Weights of a small GPT-style language model, trained from scratch on English Wikipedia.
Size: 13 layers, 5 heads of 32.
Architecture: rotary positions, biases on query, key and value, untied embeddings.
Training: a variant of Adam for these matrices, 96M tokens, 5875 steps.
Each number is 50 + 12 x the weight over its row's rms, rounded and kept within 0 to 99. Layers, rows and columns count from 0. The size before them is the row's rms in percent of the matrix's.

# layer 2 attention value, 160x160, rms 0.0537, rows 47-63, columns 0-159
101:42 32 57 67 42 41 50 33 31 40 53 73 45 50 64 50 60 28 47 30 72 43 61 36 52 24 35 47 54 68 59 58 37 76 65 22 42 40 75 58 42 54 56 53 26 44 56 35 41 71 60 47 55 35 55 44 44 32 50 41 40 61 34 71 62 46 43 38 68 50 48 40 43 40 19 45 43 64 50 61 65 53 53 56 54 46 55 26 44 42 39 50 54 59 39 48 57 53 37 43 52 61 32 59 47 53 61 42 61 39 38 51 57 36 54 55 53 51 66 51 28 43 52 40 50 62 74 59 42 44 41 51 38 61 56 43 37 44 50 49 66 53 53 34 27 47 55 72 59 55 57 40 38 65 52 81 73 54 59 52
116:42 48 49 57 53 47 70 53 48 48 32 55 50 55 31 45 48 62 67 22 49 28 40 55 63 44 50 70 39 52 40 69 60 40 48 56 64 35 38 49 43 42 47 52 34 63 61 51 43 43 40 28 61 29 45 56 51 58 41 84 47 55 40 39 51 54 54 43 44 52 40 47 30 27 38 56 35 48 28 59 29 61 39 55 54 54 59 58 39 49 39 48 56 45 56 62 73 59 31 77 59 40 36 20 32 64 52 43 54 30 41 43 36 66 58 49 34 44 47 50 31 51 44 33 41 34 63 51 68 80 46 59 70 47 53 56 38 33 57 57 62 50 52 69 57 40 69 34 66 55 42 64 40 44 43 61 59 49 52 64
104:51 45 43 75 42 71 43 58 33 51 55 60 65 57 27 45 46 66 54 58 57 66 29 59 48 62 60 20 16 36 70 62 63 40 43 46 43 49 50 47 45 43 51 58 43 32 49 70 45 35 39 59 46 44 57 47 59 55 42 35 36 66 38 74 32 31 63 39 41 41 37 63 37 34 35 52 56 44 60 69 41 56 50 42 58 40 35 59 52 55 52 72 70 57 54 37 48 61 55 39 40 31 57 54 41 60 51 54 40 23 40 56 57 70 55 43 22 41 64 53 46 65 49 53 33 66 35 68 35 41 41 62 64 52 61 49 68 59 37 54 70 44 37 36 60 50 43 61 42 39 32 55 40 47 54 41 39 44 63 43
116:69 47 55 44 61 66 47 43 43 73 47 39 44 64 51 45 47 30 50 54 58 42 52 71 44 48 39 59 31 37 32 38 37 62 43 62 46 61 55 35 61 47 64 31 63 27 51 52 45 56 57 50 64 56 45 35 58 46 54 51 46 47 30 47 55 64 45 52 61 77 56 43 60 29 45 50 47 59 54 63 48 34 39 47 49 31 37 57 44 38 56 49 60 48 52 41 38 46 69 46 55 55 46 59 52 39 45 13 57 57 40 77 29 52 54 39 56 41 57 49 42 50 40 67 36 47 47 78 48 37 60 47 30 45 59 46 66 61 61 78 79 45 61 48 42 65 47 50 22 29 43 25 50 39 50 81 47 37 54 66
109:40 44 51 60 72 39 50 46 59 60 47 52 53 42 79 42 60 41 54 64 52 43 67 35 42 47 71 28 57 70 46 38 30 53 47 60 41 36 52 51 29 58 67 33 51 60 74 70 65 52 44 65 39 63 62 55 75 51 49 38 59 51 58 49 66 29 60 47 52 52 55 37 61 47 54 45 43 50 61 45 56 48 50 41 68 29 41 44 26 70 57 49 55 58 65 44 37 68 55 69 54 55 65 58 60 48 09 18 34 56 59 35 70 49 54 39 70 46 37 38 53 48 47 39 48 51 53 52 47 49 60 32 54 59 62 46 40 45 40 34 39 69 63 33 50 47 48 42 53 75 34 39 43 63 49 50 54 55 31 51
101:25 23 40 60 45 44 43 19 16 43 52 56 56 56 55 48 36 47 11 83 46 45 35 63 64 57 50 60 78 63 51 60 39 56 56 47 44 54 50 46 42 49 38 62 69 44 48 48 41 59 45 39 36 57 58 38 42 44 50 78 67 42 46 52 45 47 49 29 40 51 56 63 61 48 44 49 42 49 62 63 66 63 57 58 32 55 65 46 66 40 53 54 20 61 61 67 39 38 41 54 75 43 51 49 54 53 63 62 62 47 54 52 65 55 42 41 41 39 40 60 47 34 53 57 62 46 38 50 55 38 66 38 53 64 50 57 64 44 51 47 68 50 44 44 56 47 49 36 20 49 30 43 59 55 59 62 31 63 51 61
112:35 45 63 55 71 63 71 52 42 47 47 40 48 37 31 55 43 64 38 55 51 50 57 54 54 31 40 48 32 70 32 49 47 51 54 64 51 50 51 58 41 53 49 52 48 76 47 66 47 41 51 44 42 42 69 58 63 49 54 51 54 36 58 36 49 44 61 45 44 50 72 30 34 46 70 48 58 36 41 26 50 61 55 43 59 58 48 39 56 45 56 39 46 23 46 63 48 70 31 38 13 45 30 41 38 36 52 59 69 62 28 63 28 42 44 52 55 35 35 42 51 51 59 52 78 56 40 48 52 60 63 28 35 61 48 49 46 26 48 64 45 53 55 50 58 41 72 85 63 52 50 46 37 44 46 67 63 51 28 41
097:39 44 48 62 48 25 64 52 64 48 38 54 47 67 44 44 51 32 47 55 50 49 50 56 39 35 27 62 44 68 49 38 48 66 59 46 71 42 36 40 49 23 47 44 52 73 40 52 50 46 36 62 55 49 87 37 51 53 51 58 57 45 79 52 39 41 35 35 41 59 45 31 36 66 42 68 64 40 56 39 48 54 53 61 28 51 39 54 44 63 45 56 57 47 51 48 67 42 26 60 46 51 39 55 41 52 48 49 47 51 53 37 27 46 63 66 39 62 17 64 63 55 74 35 66 53 41 61 46 38 46 50 56 42 45 44 60 43 65 40 35 62 50 11 60 67 59 29 61 66 39 46 50 44 51 49 48 55 30 41
107:45 66 52 52 62 51 31 67 46 43 77 42 49 64 48 57 36 73 66 87 44 52 60 51 47 42 46 43 50 59 49 45 60 56 48 52 65 73 52 49 62 39 81 44 46 35 47 36 56 58 27 54 53 48 64 43 63 50 64 50 51 46 49 43 52 29 48 42 36 65 63 56 36 67 70 44 54 47 62 39 56 54 53 59 41 46 53 32 70 54 70 66 55 66 55 40 52 63 62 68 46 43 39 52 69 69 74 45 55 72 34 36 34 60 53 23 68 36 52 49 68 42 41 46 47 45 60 34 51 38 38 47 40 36 32 47 39 72 47 54 24 43 43 55 36 47 64 57 33 43 63 58 51 63 45 30 50 56 59 55
106:56 35 41 49 49 47 58 35 54 56 45 32 30 60 70 50 75 48 55 68 59 36 43 33 55 66 47 54 61 42 43 36 40 56 38 36 56 62 53 42 19 35 36 46 60 39 46 43 44 48 60 22 36 49 62 64 36 35 61 58 49 46 47 53 41 58 49 60 54 56 39 43 53 67 39 60 31 60 57 21 53 36 66 74 65 27 47 57 37 33 53 68 41 48 49 48 59 48 42 43 46 58 52 46 59 57 43 52 41 68 53 51 54 30 52 29 66 55 54 59 74 48 39 56 66 62 52 63 40 37 32 49 49 42 49 40 74 53 51 64 34 57 56 26 58 69 61 47 25 31 37 29 32 40 66 56 45 44 46 30
101:63 36 60 64 52 64 53 44 47 41 43 49 38 46 43 67 43 53 56 39 43 15 38 45 55 55 69 65 32 42 53 52 62 40 66 33 62 52 46 56 48 70 63 63 53 72 38 54 23 41 67 52 43 40 49 45 37 73 55 52 50 41 48 45 16 37 52 52 44 63 30 76 59 43 61 64 51 55 36 57 59 62 57 54 39 48 45 70 57 27 53 40 49 51 51 44 52 44 56 62 56 67 30 50 37 45 87 55 50 40 61 41 57 48 56 44 59 53 57 54 33 58 38 41 31 34 59 61 56 72 54 62 48 40 49 61 50 53 68 76 58 71 51 62 50 64 47 74 29 40 39 49 66 42 65 38 49 58 53 60
108:37 52 59 52 54 53 60 66 43 57 46 41 39 42 63 77 70 61 50 46 86 68 51 46 53 43 60 32 55 61 55 54 41 39 55 65 64 65 48 34 42 37 74 35 53 30 51 29 39 69 68 50 51 60 55 50 31 51 56 45 42 61 62 59 51 61 52 48 53 43 40 34 46 53 44 37 37 44 61 42 57 48 68 65 54 54 63 23 61 63 33 52 48 56 40 63 42 58 42 40 45 52 41 35 64 47 31 48 50 68 30 47 63 53 58 34 71 52 40 44 41 63 52 36 36 64 70 66 35 34 52 63 85 46 54 48 44 63 54 25 40 38 36 28 27 43 59 39 52 49 61 58 49 43 55 34 45 34 60 42
103:54 48 44 55 49 41 52 48 66 41 45 71 47 34 52 39 49 79 56 72 53 55 55 65 36 51 55 63 38 73 48 40 33 46 52 51 50 57 58 35 49 42 45 34 23 43 51 42 31 45 66 45 47 49 24 61 23 66 65 18 40 40 59 55 60 54 41 69 45 42 67 51 57 41 50 53 48 48 62 50 58 26 63 48 52 34 55 66 71 48 42 51 47 64 39 46 60 47 66 61 46 58 28 60 42 46 59 19 38 50 52 66 51 47 48 46 66 41 74 55 25 47 41 67 52 48 71 69 43 35 26 36 60 52 47 46 40 48 37 47 67 52 64 54 43 34 57 68 59 37 30 35 56 33 41 50 55 39 53 59
098:56 51 58 48 45 74 63 59 67 69 43 36 34 50 54 50 80 52 48 46 59 69 37 41 47 36 54 73 37 59 46 49 45 49 47 71 46 51 47 49 54 48 42 31 74 50 39 45 44 61 78 68 52 62 55 36 77 45 56 38 30 74 59 62 55 54 47 64 76 52 35 46 29 39 38 26 54 65 49 47 48 61 43 63 39 54 43 26 50 26 47 54 52 42 42 58 43 65 59 58 52 56 39 56 44 39 39 46 43 53 49 41 34 46 62 67 79 54 47 47 66 59 61 48 32 52 69 58 58 63 41 52 48 55 36 48 68 58 54 69 39 49 39 48 46 83 37 47 35 61 53 65 54 33 37 55 53 42 28 50
104:52 60 40 34 47 58 69 57 67 36 51 35 66 41 51 70 45 52 48 48 65 58 49 62 54 68 67 55 50 56 50 37 53 50 42 51 54 39 56 51 38 41 23 39 77 57 63 69 66 51 52 55 42 36 54 62 63 72 25 40 52 40 50 48 27 61 80 42 54 57 59 65 60 61 50 61 54 48 19 44 61 57 45 55 63 60 44 58 49 49 49 43 53 64 57 36 78 57 44 44 48 62 60 53 45 37 45 33 33 71 81 38 86 48 43 67 58 49 48 41 43 60 62 38 58 64 39 54 50 46 46 55 54 55 51 49 67 45 36 32 53 52 51 48 74 64 39 44 38 31 29 64 48 51 69 58 61 61 37 61
115:35 27 46 64 71 45 46 65 36 58 32 39 54 56 53 58 56 25 43 45 41 47 41 59 35 65 33 53 52 63 63 32 50 43 62 46 67 47 46 51 65 27 25 46 38 31 44 58 39 46 46 54 51 33 59 49 47 62 48 44 57 52 69 80 47 52 31 61 51 67 60 68 53 61 75 70 39 66 42 42 57 34 41 51 52 53 69 47 52 61 45 61 25 48 64 49 49 53 36 51 52 52 57 43 51 33 41 40 56 67 42 53 59 52 42 39 74 57 47 50 69 67 45 59 76 57 27 39 60 49 46 43 54 35 34 60 65 29 40 38 40 61 55 35 58 41 46 26 44 78 54 43 60 40 60 58 55 46 67 61
114:32 49 61 38 54 37 42 41 51 58 43 38 56 73 51 60 54 59 43 49 63 24 35 48 78 74 54 50 45 76 57 49 28 40 68 40 54 76 32 63 46 37 63 37 79 47 46 71 51 65 59 49 48 53 51 52 31 34 39 78 56 48 30 38 44 51 62 60 56 39 42 62 38 46 42 41 27 56 51 50 64 40 47 49 47 52 58 50 34 39 58 42 35 63 54 46 51 44 60 67 72 60 21 52 48 57 64 50 48 39 54 44 57 56 43 50 32 71 40 49 52 44 43 54 46 46 39 49 58 59 57 52 40 39 68 35 60 59 58 45 52 56 47 42 64 57 38 25 33 39 64 58 18 41 52 31 52 40 65 70
# layer 2 attention output (transposed), 160x160, rms 0.0715, rows 47-63, columns 0-159
103:54 73 61 68 50 42 34 46 66 45 40 43 64 55 43 68 59 44 49 60 41 45 53 53 32 33 41 36 72 51 34 38 45 31 45 62 49 57 43 48 57 54 27 45 27 35 45 38 58 46 54 78 50 46 53 65 39 58 42 44 38 78 29 21 28 53 44 65 40 47 55 52 55 46 57 40 34 38 73 34 36 42 46 46 75 52 59 49 68 57 63 52 47 41 42 60 64 50 43 46 43 76 41 70 56 40 59 61 54 61 42 72 65 52 45 42 45 28 36 42 63 41 52 58 53 61 26 36 70 60 50 51 47 48 42 66 46 39 47 47 49 41 35 18 36 45 49 53 58 58 51 43 62 54 53 57 40 62 75 50
118:56 58 39 45 85 25 76 56 50 42 47 74 57 36 56 57 51 53 64 46 37 44 60 43 54 48 55 66 54 62 58 51 48 47 47 53 70 55 51 64 56 53 77 53 35 43 84 56 66 54 38 45 50 40 61 60 62 36 58 47 63 73 44 44 39 58 39 50 45 39 42 60 50 76 47 51 43 32 54 56 57 49 52 49 40 61 58 46 37 68 61 44 46 51 69 60 60 49 56 70 54 45 46 26 50 49 53 60 48 51 35 49 50 52 34 44 46 41 48 47 49 65 45 58 48 53 42 46 44 70 34 34 82 76 36 61 24 41 65 59 41 31 32 45 41 43 39 68 64 60 61 41 84 58 58 52 56 30 51 41
102:38 59 38 64 53 25 53 44 39 45 58 60 46 55 56 55 52 39 72 52 62 48 80 71 47 48 46 55 56 68 21 42 51 56 59 51 59 61 48 59 69 40 43 49 47 48 39 43 52 77 57 51 39 34 48 51 58 48 27 58 46 47 48 40 43 68 56 53 73 53 42 24 28 58 68 56 56 26 44 44 25 37 70 59 36 68 62 31 25 60 50 51 53 45 54 37 52 71 17 62 48 45 43 44 46 62 49 47 54 28 35 46 23 55 68 60 55 29 56 44 53 55 43 44 49 60 62 49 59 60 41 62 53 43 45 59 57 49 45 33 39 69 26 60 69 61 48 65 60 47 55 53 46 49 44 60 47 49 70 41
120:35 54 52 55 57 58 32 43 64 36 58 44 52 63 57 67 65 63 27 44 62 63 26 24 25 53 46 37 58 34 41 50 37 60 29 45 54 49 68 47 48 59 31 46 42 55 62 54 56 42 41 43 39 45 39 67 48 54 41 23 61 11 51 32 49 63 62 54 39 55 65 59 59 27 63 45 53 54 50 54 75 67 60 29 40 38 30 56 43 57 45 40 68 61 51 49 40 56 49 73 43 57 63 48 49 40 54 60 51 45 59 57 66 47 65 34 59 69 76 59 57 58 54 60 56 36 54 64 61 55 50 47 49 53 38 60 31 65 42 46 38 50 43 49 39 55 53 48 33 58 39 56 45 29 48 40 71 25 37 45
103:51 46 63 38 33 68 56 59 62 62 61 36 51 49 38 29 53 55 34 41 56 40 59 53 51 32 43 38 52 37 66 52 65 52 54 55 35 54 57 44 41 41 46 51 53 54 36 47 51 36 63 46 44 58 45 26 27 47 60 32 51 36 42 78 70 57 47 44 37 55 68 51 58 31 51 51 36 71 48 57 53 69 39 63 68 46 35 48 67 38 52 46 22 55 61 52 63 68 59 42 54 45 53 51 46 70 28 44 36 59 66 55 71 42 48 68 61 57 55 58 60 53 45 56 53 69 45 64 54 40 75 46 35 33 52 42 76 41 42 61 56 62 81 60 68 46 49 26 38 64 44 59 39 36 71 57 52 72 39 51
107:53 54 41 44 57 55 51 56 60 48 60 47 33 48 38 49 51 50 41 48 60 29 45 47 46 48 48 48 56 40 26 42 39 47 46 50 60 39 44 37 49 64 54 44 17 42 49 51 61 51 28 64 57 51 71 43 48 44 72 35 31 48 55 30 43 19 45 58 48 64 43 33 34 38 51 45 55 36 48 69 42 50 57 40 67 23 25 54 53 55 60 60 44 39 54 54 64 50 35 69 46 49 34 62 61 18 43 61 40 48 33 36 61 62 27 57 49 84 34 52 47 38 61 43 53 44 20 40 60 64 69 62 55 45 33 50 48 70 56 53 53 45 61 41 28 54 64 50 39 62 49 46 60 57 48 67 58 52 17 48
111:64 39 48 41 64 34 58 63 30 53 28 52 67 51 62 58 43 38 51 61 46 62 68 47 64 31 74 44 52 49 57 74 59 57 53 39 32 58 55 51 66 48 54 56 56 63 51 34 53 65 47 67 55 47 59 49 68 61 57 68 42 49 46 51 51 46 54 41 46 39 57 47 63 54 75 64 63 61 47 48 65 59 37 54 58 69 61 45 63 71 62 47 52 65 50 40 59 48 45 35 44 48 51 71 58 56 42 62 61 52 67 48 18 38 57 47 49 26 70 50 48 31 53 49 35 54 55 41 47 53 32 63 36 44 48 42 48 26 70 53 63 72 62 30 63 54 46 72 48 43 64 51 85 50 79 39 46 52 66 72
095:48 49 45 30 62 52 72 53 35 64 65 66 36 43 51 44 54 62 52 55 45 57 55 49 64 35 65 57 58 50 52 64 56 59 52 49 44 50 64 48 40 61 81 53 49 54 53 81 38 39 50 41 53 77 72 32 59 51 67 31 75 27 54 64 56 50 53 37 66 55 53 56 56 50 63 42 52 65 24 57 70 52 47 63 59 60 43 61 56 47 56 63 50 69 64 57 65 35 55 32 57 41 35 33 53 68 33 47 35 66 57 57 50 41 28 50 59 57 53 53 27 57 34 56 32 51 34 64 52 60 71 52 58 39 63 61 46 50 58 46 40 44 73 55 57 44 43 42 64 60 45 45 51 55 78 69 61 68 29 42
109:55 17 42 58 29 55 45 33 66 69 49 46 57 53 41 47 34 79 38 62 54 57 46 61 69 45 54 48 62 38 33 59 65 61 67 52 37 52 50 32 47 50 61 34 60 51 34 22 45 48 58 46 73 39 51 52 31 61 43 78 42 29 51 40 45 30 77 39 44 61 55 31 61 26 59 47 61 44 37 63 40 34 54 54 36 48 50 62 70 50 46 43 61 67 23 39 49 54 47 28 61 55 50 59 40 60 65 54 38 53 54 49 32 33 63 50 60 36 61 45 51 59 38 46 46 42 63 57 74 33 51 52 39 29 58 46 70 49 51 46 59 56 47 52 49 22 55 45 47 36 52 49 56 47 57 51 53 47 58 66
104:52 49 45 54 49 72 49 43 49 39 62 62 54 75 47 47 41 65 45 53 59 67 37 52 44 58 56 32 49 54 38 27 41 49 44 26 57 52 55 54 39 64 42 45 38 31 60 67 33 43 58 43 37 52 43 51 63 49 41 26 54 41 48 41 67 60 68 43 55 59 53 47 56 27 60 34 46 68 41 54 60 48 45 47 59 28 34 53 60 36 45 63 53 48 60 62 45 45 58 53 49 52 30 56 51 39 38 18 36 46 52 58 68 41 46 40 57 77 46 60 37 56 36 44 47 50 28 60 61 46 81 45 35 53 42 60 69 81 52 34 40 70 65 68 42 37 56 20 41 44 30 54 24 50 47 58 40 57 44 37
101:38 64 46 41 70 32 66 50 52 45 65 56 46 55 49 62 58 52 61 43 47 31 55 52 35 61 54 67 42 49 49 36 34 61 54 51 79 39 49 32 49 48 71 48 27 42 54 45 60 54 45 44 49 55 75 70 52 32 43 49 59 61 54 53 34 53 56 60 41 48 46 56 39 58 44 57 46 11 42 49 55 41 54 41 27 52 45 46 20 61 55 54 60 34 78 55 55 50 47 71 46 52 35 40 47 40 66 59 43 42 30 55 50 52 40 31 54 61 40 68 37 53 53 41 47 47 63 50 65 69 37 73 78 63 42 48 22 67 49 51 48 32 27 41 39 63 52 55 54 67 45 59 54 50 48 61 54 18 46 44
115:57 56 38 41 38 69 50 31 55 65 67 59 64 51 35 51 43 57 47 56 55 66 47 42 59 45 47 21 71 49 31 54 66 50 42 46 52 57 48 36 50 75 31 32 57 34 44 54 26 36 55 53 45 43 35 47 50 57 60 44 48 57 24 56 45 48 63 36 67 64 60 35 51 45 64 30 53 52 58 68 46 38 45 58 52 60 33 41 54 40 49 59 73 64 43 51 43 35 64 30 65 54 38 57 27 55 35 37 45 66 54 39 56 36 39 55 57 39 56 56 56 55 49 57 45 73 29 61 66 51 64 39 48 26 42 58 67 57 31 41 45 50 57 43 45 29 46 24 58 50 25 44 33 33 60 69 53 65 61 32
105:44 62 75 76 58 46 41 34 61 60 28 38 50 49 61 76 41 46 38 68 50 54 49 52 44 61 38 52 58 47 55 42 41 47 56 62 46 58 51 43 53 41 24 49 51 46 42 38 61 60 52 51 49 49 45 67 37 40 35 59 56 56 37 62 53 52 36 41 38 60 64 57 34 40 58 56 48 39 73 41 64 42 53 47 65 50 65 59 45 57 40 53 65 72 26 56 51 49 47 66 49 70 50 70 50 37 60 67 59 62 43 47 63 44 45 49 46 41 66 43 58 31 46 37 59 53 50 35 55 47 18 47 52 61 58 69 57 61 60 43 36 57 11 18 52 51 61 51 47 51 59 63 53 33 65 24 51 26 71 29
102:54 58 38 34 60 51 63 32 37 51 55 58 59 64 49 54 71 37 55 32 48 69 56 46 43 51 47 31 56 45 47 40 44 38 30 53 58 54 72 52 33 45 42 34 51 55 65 57 40 57 51 56 35 81 45 67 54 57 59 26 61 31 36 60 69 65 79 52 53 39 48 75 51 33 43 46 43 49 46 49 57 58 35 31 54 67 34 42 51 41 51 58 71 69 71 39 42 46 62 57 58 52 61 28 36 43 21 52 49 60 61 53 39 37 52 60 42 59 59 65 63 59 54 56 46 64 54 94 56 40 53 58 41 49 58 58 45 48 51 47 52 43 56 52 45 58 52 33 35 48 25 51 28 42 26 56 63 54 46 50
123:53 52 71 52 54 38 65 48 44 41 47 38 41 67 65 43 36 33 49 48 45 47 57 66 36 64 45 60 30 58 71 39 29 48 56 29 36 48 34 64 45 31 44 69 67 62 34 46 53 56 44 47 29 65 43 42 66 40 46 53 35 44 46 79 81 59 32 60 64 30 50 57 33 65 52 62 58 52 41 38 54 57 52 62 57 62 60 45 36 52 44 69 49 50 62 39 46 50 47 66 39 44 56 37 55 53 48 41 43 40 56 40 39 54 53 50 68 57 54 57 24 29 63 38 67 62 67 45 28 43 51 49 52 52 48 56 68 53 60 39 40 74 49 60 75 78 59 37 32 41 50 49 28 44 49 26 37 51 49 40
121:49 50 40 42 49 46 70 64 25 44 42 56 54 37 51 38 33 28 58 54 51 47 62 48 66 37 56 59 52 68 47 54 42 58 47 33 40 39 40 58 46 55 55 54 72 57 57 77 38 67 50 34 51 50 56 30 46 43 67 46 55 39 45 59 74 48 46 34 68 50 26 59 25 55 39 56 77 34 49 46 69 45 57 44 65 44 26 55 53 44 55 62 56 42 66 54 43 40 52 38 43 49 42 46 44 46 38 44 37 63 53 55 61 33 59 54 53 66 63 49 30 38 55 64 38 43 36 55 38 53 63 38 44 56 63 54 58 70 64 27 58 77 66 36 67 71 63 50 70 42 39 75 56 60 55 46 43 53 29 24
117:41 45 36 28 52 46 67 52 57 33 72 60 39 46 40 40 60 66 55 36 40 39 53 43 54 61 59 52 42 48 49 41 48 51 39 43 52 32 48 36 48 72 64 45 13 44 72 65 49 41 33 51 33 66 56 50 63 42 62 33 43 45 66 40 46 52 55 53 44 70 48 50 49 53 37 32 50 51 51 73 58 47 56 41 43 45 33 55 36 40 52 51 57 36 69 51 52 49 55 63 51 32 27 35 53 29 41 53 31 57 31 48 61 58 23 56 62 71 36 57 39 69 49 61 40 49 41 72 48 74 71 46 54 36 37 42 39 68 47 52 41 15 63 59 26 55 41 47 51 58 49 43 39 48 45 72 60 49 34 45
# layer 2 attention query, 160x160, rms 0.0638, rows 64-68, columns 0-159
119:63 71 67 67 55 66 36 53 53 62 52 54 74 38 44 63 48 52 40 45 34 67 47 47 46 33 65 71 63 37 68 56 46 30 44 45 54 32 53 57 44 23 47 43 34 50 25 41 50 46 58 54 45 59 53 55 48 47 41 46 68 50 61 65 43 47 43 38 57 60 52 58 43 35 47 61 55 48 63 42 64 72 44 64 54 46 66 75 58 62 59 70 35 45 76 60 50 44 56 44 65 29 61 60 68 58 33 52 49 43 50 47 46 51 43 26 39 33 58 34 61 53 55 29 56 44 60 43 68 61 67 43 51 49 57 43 44 41 48 62 76 56 39 81 48 49 45 28 46 40 50 52 56 21 44 27 64 55 72 61
165:57 33 44 39 33 57 62 51 50 17 43 64 40 50 64 47 44 44 55 60 62 42 61 56 52 65 30 36 58 46 28 45 61 60 52 55 35 62 47 48 26 81 44 61 61 55 74 63 43 50 28 44 54 45 58 33 56 73 63 51 48 53 54 54 48 60 47 50 54 38 61 48 65 59 32 35 45 55 50 58 31 27 53 40 58 48 47 21 41 38 54 21 67 43 27 35 68 65 51 38 65 71 49 39 43 36 46 48 28 65 48 55 59 37 61 56 62 46 50 83 53 33 57 53 40 53 50 58 42 39 31 49 52 34 39 61 64 45 54 61 53 39 52 43 52 46 40 64 49 38 56 30 47 66 53 57 35 41 38 55
076:65 44 50 40 30 83 69 55 45 29 52 32 48 40 63 58 43 47 51 60 54 41 54 63 40 53 41 44 47 56 29 48 57 39 62 68 57 71 54 52 46 65 55 66 52 64 45 52 37 41 27 61 53 37 38 38 32 41 46 45 45 47 60 50 42 46 36 39 58 51 63 41 69 49 49 34 49 34 59 39 62 44 49 45 63 62 46 30 56 48 49 30 61 29 29 45 54 44 46 70 42 66 67 60 43 35 57 61 45 51 64 68 44 44 57 48 63 47 58 61 35 22 47 83 67 73 69 47 50 65 51 46 55 30 53 42 66 20 59 63 52 61 55 50 39 48 45 60 60 25 64 41 36 51 60 55 36 37 36 60
232:49 36 57 45 26 44 63 55 57 28 39 58 48 55 51 39 51 52 53 54 55 49 64 71 49 64 38 33 62 35 47 44 66 68 57 63 25 57 70 41 32 73 50 70 66 49 59 59 41 47 29 61 45 58 42 56 51 69 74 46 44 57 53 60 56 52 54 41 45 41 57 46 63 48 57 26 46 56 62 61 35 25 43 53 71 50 60 36 60 62 53 37 63 43 28 28 78 74 49 30 56 60 50 44 60 50 48 45 28 63 46 39 55 35 50 51 49 48 54 75 57 34 63 56 37 59 46 48 37 36 45 34 57 22 52 79 54 44 75 52 59 35 53 49 62 44 42 71 40 56 51 36 55 55 43 49 52 52 50 54
099:41 44 40 65 53 46 43 58 54 61 32 61 57 39 47 57 69 54 65 50 56 54 61 68 65 30 42 43 61 37 47 59 41 39 65 54 41 56 69 33 36 47 56 49 38 74 54 32 47 35 51 54 45 53 39 64 30 64 47 62 60 17 54 57 70 57 61 32 51 57 52 57 79 13 41 39 43 68 68 50 30 60 67 36 55 34 47 52 43 45 63 55 59 66 37 47 58 34 54 50 55 38 73 66 67 33 33 54 24 45 52 63 49 43 57 44 49 38 56 44 49 35 52 57 61 67 60 47 46 33 52 45 47 43 50 47 82 46 47 26 70 57 47 61 56 49 55 30 61 48 40 52 56 58 44 39 71 46 53 53
# layer 2 attention key, 160x160, rms 0.0613, rows 64-68, columns 0-159
111:48 66 47 33 69 48 47 52 37 64 37 41 58 65 40 33 73 41 57 51 61 51 44 69 49 46 39 48 39 43 59 42 38 52 63 59 52 54 51 53 48 60 44 50 33 69 76 47 49 55 49 55 60 53 52 35 53 33 36 63 58 59 47 46 48 47 51 47 64 48 58 34 57 47 48 51 50 63 43 59 42 48 60 51 34 42 60 64 37 65 68 53 46 57 45 66 51 50 70 49 31 79 44 59 65 66 58 64 48 62 67 33 40 63 71 56 68 65 25 66 36 33 57 30 63 46 36 67 18 73 45 56 77 55 38 35 61 34 37 53 34 57 60 62 41 30 48 64 54 63 57 56 69 44 50 34 28 70 53 55
123:42 37 49 30 65 44 69 52 72 39 58 49 50 78 61 63 37 53 42 58 46 45 58 72 52 51 54 47 42 55 44 49 38 59 46 50 39 33 61 51 49 46 49 52 65 59 63 41 66 42 44 68 55 65 44 79 53 34 87 43 55 68 51 33 57 43 70 60 61 34 64 33 38 53 71 46 57 61 64 50 56 42 41 40 61 45 39 54 68 54 38 48 46 58 28 36 61 57 70 35 55 37 72 52 50 46 39 35 57 45 53 33 27 49 25 46 37 51 41 32 59 27 47 49 39 43 37 41 67 47 47 57 41 36 49 64 34 64 64 29 37 33 61 54 38 43 51 37 55 49 36 53 63 34 33 62 58 36 49 47
159:59 38 66 31 55 31 78 47 70 52 49 60 34 69 55 41 51 64 44 42 45 43 72 75 62 51 53 51 50 53 43 30 47 66 40 58 38 43 70 52 33 56 44 70 73 48 55 43 58 42 20 59 53 65 41 63 51 50 65 45 49 57 49 48 61 48 62 52 57 38 65 43 43 60 63 30 62 67 73 67 59 27 44 51 70 46 41 59 55 53 38 38 56 67 44 41 64 79 60 30 49 44 64 45 52 52 43 48 34 49 57 31 30 46 40 60 47 56 45 40 55 33 36 50 44 56 44 36 66 48 52 45 48 40 36 78 27 61 79 33 36 32 50 39 51 44 52 50 41 58 52 49 56 45 43 53 58 36 50 53
064:49 54 55 55 52 70 53 32 58 47 47 65 48 64 39 44 59 31 62 42 52 53 61 40 59 44 62 38 79 45 43 34 55 47 40 50 59 64 64 47 15 59 57 41 36 20 47 24 57 40 38 35 54 75 56 50 43 37 33 37 61 66 43 55 71 62 34 54 63 40 76 34 46 64 38 33 45 55 48 59 58 49 36 32 38 20 41 53 58 49 48 46 67 66 50 42 42 64 47 53 30 42 52 60 50 60 55 52 35 70 51 42 76 61 50 62 60 69 34 43 58 51 52 48 54 30 47 45 65 44 44 22 59 58 44 61 51 48 79 61 49 54 51 45 45 51 47 66 52 57 68 50 32 57 65 47 55 48 61 49
108:56 66 43 53 58 42 38 47 37 55 40 40 38 34 32 76 54 44 63 34 51 62 44 19 63 50 55 42 48 38 58 86 51 35 54 56 76 49 36 52 52 41 70 46 30 50 56 51 40 39 74 47 47 40 56 36 34 64 44 53 43 48 52 69 41 54 42 69 29 63 54 45 49 51 39 54 52 40 43 56 52 68 41 43 27 50 43 59 41 26 74 61 58 44 62 67 53 37 52 55 51 53 26 63 45 51 67 51 72 42 38 45 64 55 49 61 49 59 45 50 46 46 38 64 61 56 68 72 77 69 40 47 50 37 42 41 66 34 47 62 57 58 17 67 49 54 45 51 38 43 43 50 47 68 69 42 44 55 57 54